Each number is 200 + 20 x the weight over the matrix's rms, rounded and kept within 0 to 999. Layers, rows and columns count from 0.

# q: layer 7 attention query, 64x64, rms 0.262, rows 0-24, columns 0-63
# k: layer 7 attention key, 64x64, rms 0.257, rows 0-23, columns 0-63
q0,196,203,189,187,223,209,219,222,208,180,224,196,174,224,194,159,180,205,173,205,188,189,187,274,180,181,183,194,186,220,202,209,251,236,219,243,195,233,194,181,190,213,215,197,209,196,216,191,222,192,199,197,164,183,224,223,212,188,188,194,226,204,201,215
k0,192,191,172,202,180,211,185,195,221,211,158,167,165,194,195,229,240,220,210,203,194,187,204,155,199,181,195,152,212,173,224,226,190,189,165,196,189,178,218,235,205,206,216,180,200,221,163,210,246,195,176,195,206,221,199,189,199,191,213,214,203,158,216,236
q1,195,224,199,186,196,202,195,166,203,202,182,225,210,166,193,227,197,182,190,210,216,157,221,132,238,228,218,202,218,190,188,212,184,157,181,190,237,169,195,243,203,226,210,172,179,181,170,213,173,213,189,204,213,228,192,171,224,215,208,201,203,198,180,184
k1,190,206,185,201,217,183,202,220,189,209,177,199,190,213,204,177,218,214,198,226,172,201,211,184,203,204,200,191,186,188,218,199,179,202,204,172,210,216,170,212,214,211,202,214,193,198,190,223,189,205,211,202,223,197,196,192,191,205,199,201,206,182,208,201
q2,201,223,180,223,181,188,182,166,213,181,223,220,213,175,219,235,195,220,220,198,219,186,174,194,231,214,213,200,203,204,183,193,210,190,203,183,238,177,222,195,161,216,213,184,210,192,195,198,187,211,228,211,196,218,192,187,231,217,201,189,209,193,171,207
k2,193,216,198,223,213,191,183,241,188,180,202,196,204,228,197,194,202,209,204,200,183,204,209,219,171,176,162,183,212,198,198,204,205,226,234,197,201,221,177,208,212,198,194,201,208,197,200,229,202,189,209,196,221,193,182,186,180,196,199,174,208,207,226,204
q3,192,204,212,193,198,211,222,251,182,215,207,138,218,207,214,195,223,182,243,172,190,253,219,264,141,182,204,203,158,161,223,230,204,232,244,187,190,232,197,191,246,182,166,208,202,249,192,200,211,205,198,163,206,210,187,221,156,218,182,189,180,193,265,214
k3,214,209,191,209,194,162,192,230,153,188,208,190,227,214,216,213,175,182,200,173,201,188,183,236,201,222,199,250,199,184,137,192,187,225,240,208,205,255,192,198,219,201,180,243,172,201,240,210,180,162,238,216,192,215,185,216,186,187,191,181,194,233,179,141
q4,217,193,184,222,204,175,206,161,192,195,192,251,202,215,161,206,196,176,163,218,170,184,179,168,262,240,218,237,188,197,197,182,165,174,210,196,231,175,188,215,183,213,217,212,185,179,194,186,165,199,236,229,197,205,297,199,282,180,232,214,230,208,166,184
k4,175,163,188,176,208,202,182,174,197,215,202,202,170,211,179,209,210,190,203,223,187,209,187,189,181,210,215,188,185,191,222,219,201,163,170,185,221,209,195,161,201,206,197,176,208,192,192,191,193,197,181,171,172,194,185,182,222,227,195,193,227,173,197,216
q5,195,158,172,194,202,203,206,209,213,186,198,139,204,202,199,192,206,194,211,194,203,238,238,233,129,171,184,184,191,146,218,248,228,255,230,200,207,205,233,194,191,194,148,199,196,274,218,205,221,215,165,197,177,183,199,200,162,218,171,193,179,198,205,196
k5,195,200,181,214,173,195,201,241,190,176,203,191,214,192,201,196,171,246,205,208,208,205,216,217,191,207,170,215,203,190,165,206,185,256,218,205,177,213,188,215,195,196,192,196,177,224,201,207,195,186,201,229,190,189,216,225,208,180,216,190,189,224,175,202
q6,199,181,179,212,204,224,172,184,232,181,219,188,193,201,205,198,196,213,183,230,195,164,190,186,230,220,169,195,195,196,192,204,213,193,183,211,220,185,204,182,172,220,193,162,178,215,211,182,177,201,176,222,155,183,207,179,227,239,200,237,227,187,176,210
k6,168,182,222,210,199,214,166,189,209,214,196,192,175,185,174,191,169,240,181,223,177,194,199,185,213,206,203,184,212,209,202,218,204,134,187,171,189,184,210,185,157,230,197,213,195,192,165,204,206,189,190,206,189,211,214,172,187,239,210,217,234,200,206,217
q7,201,220,213,180,241,210,204,154,242,194,211,207,204,210,245,219,195,242,202,214,204,205,237,234,209,207,202,195,209,238,193,187,216,178,148,199,193,175,200,169,190,233,207,192,159,196,194,172,193,233,195,218,187,207,161,224,197,194,176,184,200,172,182,208
k7,209,189,220,206,201,207,197,162,238,216,191,220,200,205,198,203,219,189,192,191,196,185,166,206,231,221,204,199,215,220,202,200,197,156,190,162,243,174,221,190,199,203,193,169,206,203,207,198,196,203,213,192,196,189,177,169,207,212,194,186,187,146,209,215
q8,187,206,219,174,226,201,171,174,240,183,237,223,183,228,225,211,210,220,203,216,177,185,201,188,227,205,199,200,185,229,210,175,174,159,131,172,196,186,188,161,199,245,214,202,174,159,172,136,176,218,177,215,199,194,154,220,193,217,176,209,183,172,185,212
k8,167,200,205,191,215,208,183,178,219,200,203,230,166,197,198,189,247,179,203,193,187,184,166,198,215,188,212,194,202,249,213,199,220,176,191,169,226,170,223,187,179,221,214,220,225,177,163,181,181,210,208,161,236,212,191,197,214,216,188,201,185,164,249,199
q9,208,208,195,237,179,167,198,232,171,226,188,198,200,183,181,208,186,186,220,179,215,205,180,193,201,201,175,212,187,187,184,192,198,222,186,206,191,214,206,215,209,188,228,199,229,199,207,238,216,162,231,191,196,208,229,186,195,173,214,199,206,233,184,185
k9,171,220,171,198,195,232,228,213,200,184,213,198,228,223,211,198,148,254,188,203,196,206,232,197,210,211,185,206,178,208,183,185,181,215,196,213,168,216,155,190,204,211,217,195,161,196,182,200,192,219,192,195,183,178,210,214,181,198,231,216,209,232,202,213
q10,201,217,186,206,196,202,239,191,215,187,184,162,204,183,190,216,227,236,200,207,196,230,211,233,187,204,164,186,203,205,191,213,205,188,239,185,207,186,188,194,201,197,201,165,167,223,205,208,204,189,179,198,217,208,220,199,202,188,182,182,200,174,201,198
k10,237,194,221,232,215,162,182,226,223,198,175,198,234,201,169,204,195,202,201,197,208,239,180,221,166,251,189,226,232,197,202,223,182,132,208,190,216,192,220,196,207,151,190,190,203,221,223,213,204,141,191,224,199,229,206,190,193,203,169,182,219,185,183,210
q11,203,181,204,197,175,194,194,201,189,213,220,188,198,172,179,190,174,225,197,224,221,168,192,178,210,211,163,168,196,197,193,201,187,203,175,148,205,165,179,191,194,202,210,246,216,185,230,201,227,214,197,212,217,169,145,237,175,207,195,162,193,203,192,237
k11,193,211,195,206,197,215,234,186,203,173,200,191,222,199,187,204,205,209,195,203,165,165,197,201,228,189,188,196,204,194,181,186,185,219,220,183,190,184,218,169,216,180,214,208,163,213,190,203,209,209,211,187,212,214,163,233,157,207,195,199,203,209,217,213
q12,171,219,177,198,181,228,208,244,180,174,208,201,234,201,152,243,168,196,197,195,202,196,240,210,233,245,174,195,208,181,214,211,185,177,190,203,192,213,180,235,192,223,226,208,192,191,210,224,171,176,168,194,200,190,195,210,211,197,178,201,222,215,192,214
k12,179,165,182,165,193,199,206,196,175,235,202,169,202,211,143,207,182,210,208,203,199,173,226,204,242,224,187,190,189,158,190,201,198,201,203,212,190,221,163,200,197,229,216,186,149,185,213,193,200,180,205,211,162,160,159,195,182,272,210,171,217,176,168,204
q13,213,199,197,177,208,229,232,164,188,206,186,210,190,204,220,152,215,196,202,210,218,210,197,186,196,165,203,200,205,182,184,187,183,203,187,207,212,201,222,169,198,188,155,199,207,202,218,198,174,236,182,216,194,196,236,208,188,243,227,197,211,194,215,213
k13,214,210,202,243,246,205,192,193,212,199,180,192,163,178,224,210,198,180,182,209,200,179,198,196,190,186,241,196,192,177,201,203,198,187,196,207,212,191,239,207,206,222,191,247,228,198,205,208,208,220,192,225,205,230,196,206,179,213,208,195,209,192,212,171
q14,199,171,235,184,193,183,175,143,209,206,179,242,195,222,220,173,164,191,173,208,204,201,190,190,204,182,187,208,217,238,249,195,197,209,162,188,210,202,223,201,183,207,174,226,213,177,195,173,216,208,248,199,191,194,183,210,194,223,209,181,197,217,214,203
k14,198,206,187,203,159,197,219,147,191,186,183,201,217,189,239,203,210,210,186,190,216,202,209,174,216,152,180,166,195,221,205,174,199,247,236,200,198,185,199,209,224,212,178,203,206,221,157,194,211,213,213,215,220,172,166,215,224,166,221,216,186,198,213,191
q15,182,218,188,199,194,189,204,207,174,200,201,214,194,198,181,200,173,190,189,242,184,199,197,190,232,208,174,229,211,225,179,185,189,187,179,199,218,228,198,222,190,209,238,187,214,161,187,205,185,168,186,181,194,209,197,189,196,221,200,208,201,217,198,201
k15,175,224,185,185,198,234,205,185,190,175,193,190,182,208,205,195,171,261,188,170,196,206,231,196,238,197,161,172,191,199,181,172,212,235,209,218,170,192,162,192,204,231,218,215,190,150,137,198,198,217,206,198,228,141,167,218,143,218,239,187,191,214,188,189
q16,178,194,214,206,183,182,169,215,178,204,218,191,253,215,199,177,191,200,227,151,216,258,205,228,178,178,164,162,171,189,209,178,200,225,170,187,175,209,235,131,197,185,168,203,228,217,217,176,216,194,224,191,177,179,190,212,194,166,167,174,183,219,213,213
k16,215,188,204,192,188,213,176,201,195,192,228,206,200,192,177,226,184,175,196,201,197,192,197,219,183,202,193,213,204,225,206,219,227,210,209,241,184,202,199,196,198,191,208,190,215,186,182,200,210,217,205,200,194,207,217,232,197,182,198,199,198,215,195,199
q17,221,198,184,194,238,207,238,198,212,195,179,225,161,202,203,191,198,189,163,218,181,170,207,206,206,209,203,212,214,206,189,237,212,192,185,227,207,199,186,220,209,186,225,188,193,187,195,212,197,214,186,195,213,219,213,214,196,204,225,220,228,200,186,178
k17,177,191,193,215,161,214,167,192,227,200,157,180,192,211,178,210,212,236,209,182,208,203,206,167,178,161,191,135,209,196,213,227,188,181,171,204,178,176,228,219,207,207,224,183,202,210,166,201,242,187,178,200,197,218,211,181,187,190,207,182,220,156,220,240
q18,212,204,170,177,209,202,198,168,220,197,182,264,176,191,196,202,183,202,173,223,212,155,193,160,261,217,224,184,223,210,190,207,168,163,151,191,221,171,207,211,178,217,223,187,205,164,196,188,176,218,193,226,212,219,202,191,227,186,224,218,217,208,176,183
k18,164,185,213,229,170,218,185,162,225,190,172,177,190,192,165,202,203,212,207,194,198,188,217,167,178,135,175,138,215,197,227,198,199,172,185,192,195,186,235,212,196,206,221,153,205,198,156,188,227,186,177,183,202,191,202,170,216,182,211,211,219,165,228,264
q19,220,209,198,175,193,186,177,198,218,188,217,205,195,185,217,212,210,195,232,207,218,202,189,194,226,227,210,208,202,222,195,190,224,178,204,196,226,188,227,189,188,185,214,173,220,206,198,197,219,207,199,197,221,214,181,202,225,214,183,190,209,182,195,211
k19,207,207,200,245,211,201,187,238,202,192,220,194,189,208,196,225,223,191,220,184,188,199,204,235,223,203,188,219,197,207,195,204,200,186,200,217,214,206,187,219,195,207,205,206,217,194,208,190,195,196,214,208,225,202,200,206,211,211,188,200,204,194,221,209
q20,184,175,218,178,214,180,214,229,181,203,192,165,227,214,210,161,185,184,191,183,175,220,211,230,149,174,190,199,208,163,203,208,202,252,240,193,211,228,197,214,206,192,163,230,207,220,186,205,220,200,202,164,189,194,201,202,131,193,169,191,194,213,230,196
k20,206,189,203,171,196,186,207,230,168,158,228,174,203,211,230,224,198,209,200,221,213,194,222,209,186,193,193,224,174,180,174,206,187,258,221,230,194,223,143,174,196,198,187,220,195,221,225,181,177,206,206,223,181,202,221,240,197,197,204,195,189,234,169,199
q21,207,207,200,205,205,220,167,195,243,166,216,228,160,208,211,230,208,217,211,228,198,183,184,192,244,207,205,180,208,211,197,201,209,171,180,194,212,185,222,175,179,216,214,160,185,204,204,190,171,234,174,218,189,206,167,207,221,229,193,216,216,188,178,215
k21,181,200,221,248,220,193,190,193,226,227,202,192,176,180,171,192,203,205,184,211,180,184,174,180,220,220,203,192,238,214,212,212,190,123,184,173,227,173,223,229,189,221,196,205,204,194,170,203,209,182,203,194,203,189,217,182,224,219,203,217,209,154,223,211
q22,180,223,221,195,201,228,191,199,216,207,209,240,204,225,201,227,179,218,192,214,204,183,198,203,229,225,210,201,185,247,223,178,183,157,127,182,196,201,168,188,196,209,209,188,219,127,170,171,167,206,221,198,198,209,133,196,209,200,205,235,191,185,208,212
k22,216,192,209,187,216,189,193,148,209,240,191,221,195,201,201,197,225,154,206,191,197,196,171,184,230,211,219,187,217,214,223,193,209,150,183,179,222,190,223,200,187,194,195,192,215,171,205,194,194,198,210,171,205,212,182,166,230,228,187,211,206,167,230,195
q23,211,228,221,211,205,210,216,181,201,212,169,203,195,194,192,207,226,215,194,217,199,223,218,228,190,200,203,191,214,208,185,191,176,195,167,176,180,187,196,208,217,206,204,201,175,195,207,213,179,223,225,206,217,230,218,224,210,175,191,177,226,187,210,201
k23,236,197,223,218,200,160,180,203,203,219,165,199,232,195,194,211,213,174,198,204,210,211,177,196,165,215,191,225,212,194,187,219,177,182,218,191,228,200,207,192,222,173,179,183,201,226,257,213,190,179,205,214,193,219,183,168,208,181,181,179,190,192,162,181
q24,236,217,210,174,199,190,209,192,183,216,172,221,213,167,214,225,179,184,205,196,232,223,217,203,210,191,215,211,204,195,177,206,220,212,205,222,192,194,238,222,195,193,205,209,199,226,211,210,217,214,232,218,220,235,210,217,220,169,203,175,217,224,196,161